config.yaml
n_layer: 15
head_dim: 64
d_mlp: 512
norm_place: "pre"
norm_eps: 1e-06
init_std_down: 0.00364
optimizer: "adamw"
beta2: 0.98
grad_clip: 2.0
decay_shape: "linear"
final_lr_fraction: 0.0
seq_len: 1024
dataset: "wikipedia_en"
Each number is 128 + 32 x the weight over its row's rms, rounded and kept within 0 to 255. Layers, rows and columns count from 0. Numbers have three digits each. The size before them is the row's rms in percent of the matrix's.

# q: layer 10 attention query, 256x128, rms 0.149, rows 38-62, columns 0-127
# k: layer 10 attention key, 256x128, rms 0.139, rows 38-61, columns 0-127
q38 089:110154168102175110087132149111146174124137163120145120103133134140020137108073238120138128125154083139103029161163047112139087167138169129106176144051160104151152109143113101128056125151104164092151158123105117119141133125120074079152157120157091117110134083129124178139166125135097130120101144112141143122119155147165097173089131117051134131151127110139142113165116163120094143139094
k38 090:114137116105186189104149180094120142078102180122156135107085144117150092127181125163091125152124128241222107140132133134095123110178116128076160112106086176176167080159143117134100058119123123101114114090151119140155115141146149129155094132091061106104151125092117118096206140112123103156107148153133134164134161112161071182157118098152153084092125126095140172171148103142161153128171
q39 070:153143082096091114180149163092134072109122133137148133167144082143138123094110094113151104157147108130155195144084153081084156157125151120103126122131160139147129139091170134114152181146189107107104195099174114049095076137146095122186135081140127091170134189138095115073081128150208129109172082145093144186118113101124111159134083077157151143111139121081164160102142160190098137106165
k39 087:127110164117099117146119120137139110147136145132037129120255107113130126108155141034180113103102148000125150166105124143181145133100152108134101122132109130161168128131106126118163133120104125106131074093150136130138145126249089095128145149125152174149130151135128113103088111133174153126109088122169146135142168132097139135081128107133093096111143084110160124108135137144123144120168
q40 088:126089166108150111088151149124115117130161098118130144141121122130184118170116125127101118133141118134145129111135099153173127140190128088107125106118126106115149136178138109142118149176164098099016141162110154127194139094115139159131102134143115109106091162103168059116125100212084157155138192173135192154143129138152159030106141111166147108133044163117119126171106206137121100117052
k40 091:111154109094140111084114148147112110111105100154179100104026102127086103176148098209147114092107138242158129093190093109122166159166124159182188115161107148088135142108153110123133103114103141133141172168129094113210076151098159203127120111123134149111135131147097095122198134134139097141136108142084125174148088073149155113136130124167166132157144138116127152136104154124117125172087
q41 078:077107098104150118094172093097087123150174128105136140117117121107102125093052190133117129115088096141163127092128156184204123131132118127100155099152110149124114134136115128085128106125145132100134130166159124154195200078110142102076122199131142127105102182153111183137128143162109106158138175141134090174123128178215177113107156146108128097129150114154196138177197160109091147087060
k41 091:098114103130124131129118100106119116074130110128197147153000134162138123170096116232110135123121123255121163081175143129117105146134109146129153162117137103141083099123152118121131119105113119127125171144118132104134107106030127146098141126127108083077170126145128169117187137125115102141150111137104079140133081122168112132161087134129169174144116133157106166097145131131145138134089
q42 077:061153130068123076161159146172122104111122155109194108148125101079128121098063214135162113116138061141143109095086157120128132119125099113099152125090106128124145132136144129153111199181156093117049165140105134082188121135134116096067132146158092097122136130141108152086145092123124105160119175130199130184102132129155151129104192081117103121108138112149120150203177151166140106169073
k42 086:110148090110129136114092144137093114114143145115135158122212146119151096135112126138130104126144128114150183137164153112100131082101100153100090122155102142188156083132155080113132070095036107102173113082165096143151117126255113149142095132129130136084168117110118115108119069135178120156132105110188145165151130097145117161127138143144138156130104101123145205146127099139152111154173
q43 069:125125155124073144121140073127164124094148087144096077122117151176184121140189134127137167159143144135162140113152113160175148083186142112149102133124086131147182143149125147136077168121174111130122061138116085129140110222140143190155150172118153090125131076154157111136130087169080161164150065163135146133147105115120161040107116135136101108156096059102120098090067102127149104193090
k43 079:167190129113173128105096115115115113163097069117148143139014155166168110094129106150140161099132133246124120058176113112151107135152117156147150113138171158085092162087145105136051138169163131126093121190086129142108116172036137141094148114160176111128124169132121069133110166163087118118139125146081147148095137133131130096122092115136138170126136128106110124176113106122140106157095
q44 066:126087126127088160109154068120103143100120125126137104076169083144164120144145086166129119106125094099187129094106127095135134162135067092089096139204098112138174124156148169111133127153172093152122136166118197167163163124106115145094140210125158113149154142132159101110150087164086087138156152129106151154180068162161182067085121140176154100151084161142067079080182104118163113159105
k44 083:122112095136114144140099072109133123141094080148212147160000140142151139143078112180135170100147112234098150100162089133129110163157134133144148164131142126081089133121151108129110160144145153120101178177106125128142097111000139149082109117111149092106135143152114137115162174126130083113152140144099124139111078165129131118148098128137161181121127168163073135112132129145140115139114
q45 068:118156116128117109128148144114096178130066149144134121091137097126178139120127161130157133112135124131168107162169131127085143116155122087153166107111094132157181070088099095184122157183093121158171113165046158129113114119141124166094139119150118185157166088082149097127182107172118098153116105128245145146160162095113173175145053068148090102079135118097145105094175130130080119162160
k45 078:147123142104121114098119175111123163120159139129127058114200124117125097122093148093153132153143190006094148112176088153168150139133119118142099131114105155103142117175145134118115096143071076117097079121107121155092181122193151093040104110143152130149117082108111103071084091117121150088122162119215192132107160153147148180108099163151093082160124098131150131134112088143128102134124
q46 068:141131055112118109076171105070096116100180110090082135097137175112142077096091172139113113113087102104131145113126125155215122081098140123084140111157160146176101081130142099107128092173099141133208132102114157085150158116134117088074151148128137112101112162141071153113173125153140127127133200112070112172162166176137133103102161190150170136145127137168142128155176127109136133068056
k46 080:099108094146138176149150077116149132081116080128228123121036160162128153134052102171115170127131121226096151122148088145135118153155126143121135164147138123114074108112157139117141150178157128101122166112133139061164139080014127159120140120122106123089137125131134174103153148138110124136168111142102083149110078178133103104163109128146179165123139160196132096099108142111122127121092
q47 081:164175121130115164189070149143150115169121171146156120086141135099069139134124101126133129144118162127098124133120137059042136154101104135168141144105134114148152119074128157143148113075117144181167157099112158130094116092135111099183115098141074136168149149152097172090141142083223149051142102114099066107091101104113091233163155137125154146122162121114105164099141087099112162099127
k47 092:123115114155090143132141132125128113169146185130050138127255116095166130085169167043141124138127137000110083168085145120123130121119128106114091119063107137157168113158086176154159137107147119162134097090163126152109128135220110093131139147142122131139131107131145133118106117131133154113116122121134161104145166147112102133090154115144099111105118117142134100135123109133146137091180
q48 079:074157121149101188146079130116080149118085134132144175109140122147070151139133187120117118130150127108148163150096167074111134166114092178079124158165141146148111122110162139102105121127095084110146144101171101172115121126136085133112141117108135136154135150151076146106146131057209073100141190076148117147061100110150119186120055139133122137102199107144148082099131085059114186137196
k48 080:137111138135119122116099120144127123099120105124091136135255119098127139136115176088127148172170090058091185167066160145150087130084141076116092095103121104128127148162077137121126125128158090116114122121144110128141160085174146039115090137083098107157135123134112197115149178118161109144131169107175153147115113202134056184104143111121107121156152112148151088144171098166160165080154
q49 086:123091129129154139132092111135115172145105074134127111161094182205137137090132099126127103141136094129155148181174171151160055171119163163147128156150125151132119154102108154121133129117168134013115123147181096138151142079119163144133135157100163110144110143163134185143105165181150071177131188112079155134142057122130092098125097097049165096086180128125161124119081159101125138073140
k49 091:109096138126115086144129137112085114109157122135205167126000106147140125166128129187125126129159127255123127124133132124107085124144101127176130109108103112128133154119144136125096150117096128153125149188155141127121088111020074126105133137134137114098147148118134128134197183132131121148159107131119119142111108100182110129113101140086134135109164119132111147137164128143174091134113
q50 074:201111113166126118117129115068114102146101161145168161128127127127067108073141176131095123192171133163187164159139184105122116114152111116114094150104166176131083110084140096081148075087106134136168124092152110114118073195139095130121149129141141126099217132131099160142097201088171126109195115113093110147145128136133124191140125114122166130106185170105156173068167118077128165144121
k50 082:110128170085115128107164150045099095126151148097089167102182115112142154172127088077148109097116124029159154131068132121114096112139116122091096108090050134173137150106131124172174144177124118136126133086120153081108120076222048097105143132154162123095155132138112144126185162146184171134117114108120083131105194115129118151137131102102123148112113120093107106136136077151166165122182
q51 080:188141103153179126119107116113142125152149166091100142064127119125063160102078149107129174144093055155119039130112086164182135092133169124142124088077147118095119108139088130129109138122142156120210106123140117169140157133130161091200146174126107140160147102169076168122155160095143160147152093151135089153162170133131148163123173112062143096130118110129138078088118132188041140105110
k51 086:123105130155127150170113091071155142125145151123194097121037114129127113112148117208132169153130161255148091074163108141121136113185102155117157152074159128126107106117131115137144117128140112128130153134094127133098104143009122166100140120144091075100185152145140169109154156137071104119149127153099097106090122151162111141133092160138165123114119131146105173108104080169136136128118
q52 077:163146162118154139148164131066166125130107174112142085178106141021104134087099182133131114137160125131132128156120145089082091151151092109136126137062081143165126053158115097109105123099086209142100134112102120071107127093134138071132133130138064111107137163154196176118157125134114137149126147112104145137131138141138046169165186054103096135136131138152133179192155123143164104137136
k52 085:135164116128123121130150158107093136100097205116104168132234089149157124125155126117105086114135091065149138182098115108094120111123082154080114124086098184192165086128130159116130146147087138108104124063147146123166117133255121146143100110128152157112165125085149133117133062119169138169122124080129134109156176124115154120115152127145150125110115149120166125121110110126159093156187
q53 079:082089154100072129110120080141090151113172130090114088109124119125161159142147153123131142110095091107110179035087184150174145093112112169113141146159077140136138145136162156112142131133121095151148071189159165134159183129104135136056154194109172125136099151158101125112154119167079135157163163143158104170135096175149220074095138147151115126143126095159080136104153080096172130173089
k53 086:121118103115138150126076060143131130103108047124179163176006153158134132145088111224127155125127102250089164083164127135102118150155111139130136153122160125110088135124115101130101166121127135108113164177111107123118098126021147154103136134119138104063152118146119124141154146120116114133152142145128108145135102153148102115157099130131158196160092155156092126133154122097138103169103
q54 079:149129137107116151070108121159140102129160131141150133124136139112115127132097138140153127109135198127093114112148123111148114110114042131134105127135122089123078177116124127106152101108060147105131135123075091132101120131088126129124142186169184083075129138124165218186076113063111163120132134162098180145168126144155084143122192152044145138161161139138158164164162057039165143179105
k54 082:139137118129156121115119147150092134075169164109181138136122138152169112183165114178069118169105111149157102128094181116110083108139125196106111155119134111154112134100128050209112061100132139155153128114177155123144084143088101170189131103161135132025105117135124184124165104135143101131111133130047142148154139127146100091133155095056139172119127163149074164107163135062142158124118
q55 073:068130165118164129097141093123084174144160106117124121146129141195160143150104089174168163146108112120147131134110129154126106137169134151149120116144133112111164137132142144169108143172129122121063065176117181144168167144118087163087150112133191124132118061118143103169139122125057108162079113124219166099200144156158200087093109124114106086112125119143094056137107153152071081189120
k55 088:118119116109146135123116113143131135111135103150212123148000135139126111124100125210125158150134162255114135075159113128104127154136136155161175145182146113089100156125147086130095123147127124112102135162100101152125107111000113141104118138123155100096139098146131126150142140134103085136152139137135127150115105136166107127153111146132165138135113162141109160141106135132142120158106
q56 081:141081134119092143100163119147169161126137054156090073164110106166158127131123105152149176082122143104107122141162117197164095158131152101119153137177072088157156140183165151110089151192131177099068129127120103086116150074108186130095150132114134126128085089119146124141109076166033145217090134128116162135175093135087144056095126115097117116143107115141184118163102150132140121130116
k56 091:133125096125171102110119117107097134123122091128209123151000155148142122123112116185082149087148097255135130106148101124146145146132140151161188135183132164107117136116135143085087140124092129123100115161110135107148129149008162163117145079095143125111108155083139100120126117137106110125126127122119119158101120138142156103119119130110124154109143137188140153128133138093137117174109
q57 071:195121085078135086145118109146152075154148096172132157115104140040111098109142119161149137087136129104084107116198140204141221119090144117149145120125151165138137162132121168086170104121140150096170144116109070160117129099143101090091153117098114142115189085140101167126135141108147124111120093070071118134138111143095124142159147214117114125114178118194164180173154118132115161083082
k57 066:093139089140137141210119108171163105180149111088125159060076139141145158182098135051082176112078093120083120110128153121081139128105137133154174184108146145145139134146193153137144129115100133150148115162158133098085173107073120174144204133102097105158141128117139135141181133147144148140148104134085116087088039167152149138155138163068093172099111148180155144101097117090121143082133
q58 074:129171131119130127159101173178102090122068126155179178162108126126158150152137111158123173110137231132124106137156124103097139179089082146125126122112146171148112180116092149176113119137126116111123150102130062212079135091148114140142077083118201107109111102131133156150090127107138059058110091103139156078094102100114088186166091141097102120111170129164138116157124097132109155126206
k58 082:131149150115112094167131191164127111134161158125035124105238108110138089127182181082134078180107136007141133162120187125116135123069137126144096112114118109151162130151118142119123046134116138130183100153158124156148155127218105084145120154121114151166092119139117085144108106131130089130101144109108152105152127099123140153125133149070068076137146095116140123110143139139110157100129
q59 087:144178021109093107213114143117114114123177148103126132119124144124105126092150167109116093141119131132129145101147174071077108121105093134138149164097151157162078128075100107129143126098165089131156174110137137085134106193150118134146108033122124125097118151103094149072077126104206088149108125107101069120086101128128151194140204135164107164140100159138109173136141106113168175126137
k59 096:153113125127112152138129142138127099131155152140061167123243138120136141095125128031140062116140111000126139168101142125124145149087137091087058137075171116152148117117107154144111101149143110143143116094135134119115143088253102102161142124142148147126131120132124189127072122136143180134129127132144092129142143133110108104119166127105113126119109139129158108120149144114137147123175
q60 079:094162142136146175188112131197154161148108150182149091108122086147114165127135102120129113064088116134152146135064167141069163124122112155108148082191098082144152140089139215115143163131082128121076191090162129093108146068131161124079135169131087120164141128141151153105142159051158114155124160140155131125103111097121089133132171079113099116131209150153150145141145109160165108144200
k60 080:108104100174105044153075093178087127123162173134128151155220115109180125141149164142145098157154102100135155161130111127164121034077121122114096142156107133166123167135086120078147173042085085138153106116147149141107134184212109126081101119122105114093149154080163183125092105150126149122117121093174152135129094144138136122090117167145103163107126111160119183114135108134172135165155
q61 073:151089156099121130119147057094104120115154081104098088121109114131193079134120145128166115093073093109171162119122130180183149103143115112102108092159069136169151168133138173122120147184204130124102099186113175096157181141120165114082144168131143101151126151168084086126136124170110118181115160213098133179173120191136189065082133108117139100123124126113126100131175141122137098120084
k61 088:129138114136133114138123055103108111102122084142218126152000139163138112148110116198133156115130128255103183086176117133118122148158136127149148159138132117101108129088142136105117155133122105106095159156127107106147108104004125191111126117140152121107165126140115120140157133138088115122149108136107084149122085153140120118147097142130172174111137122163082148107128122114151104133122
q62 072:105137127137109167124113100112081143138118118185125095120134147196137130091136106170147099082116137102155119204118140128035081161121112117150123134211140103097181102087161196092133098128079116085172189078110128142110141112124138149103111127093169169106140069131136165149092094060148100166073175096097128094124141159090111136143180161090106129134205152123124122157132126065130104128155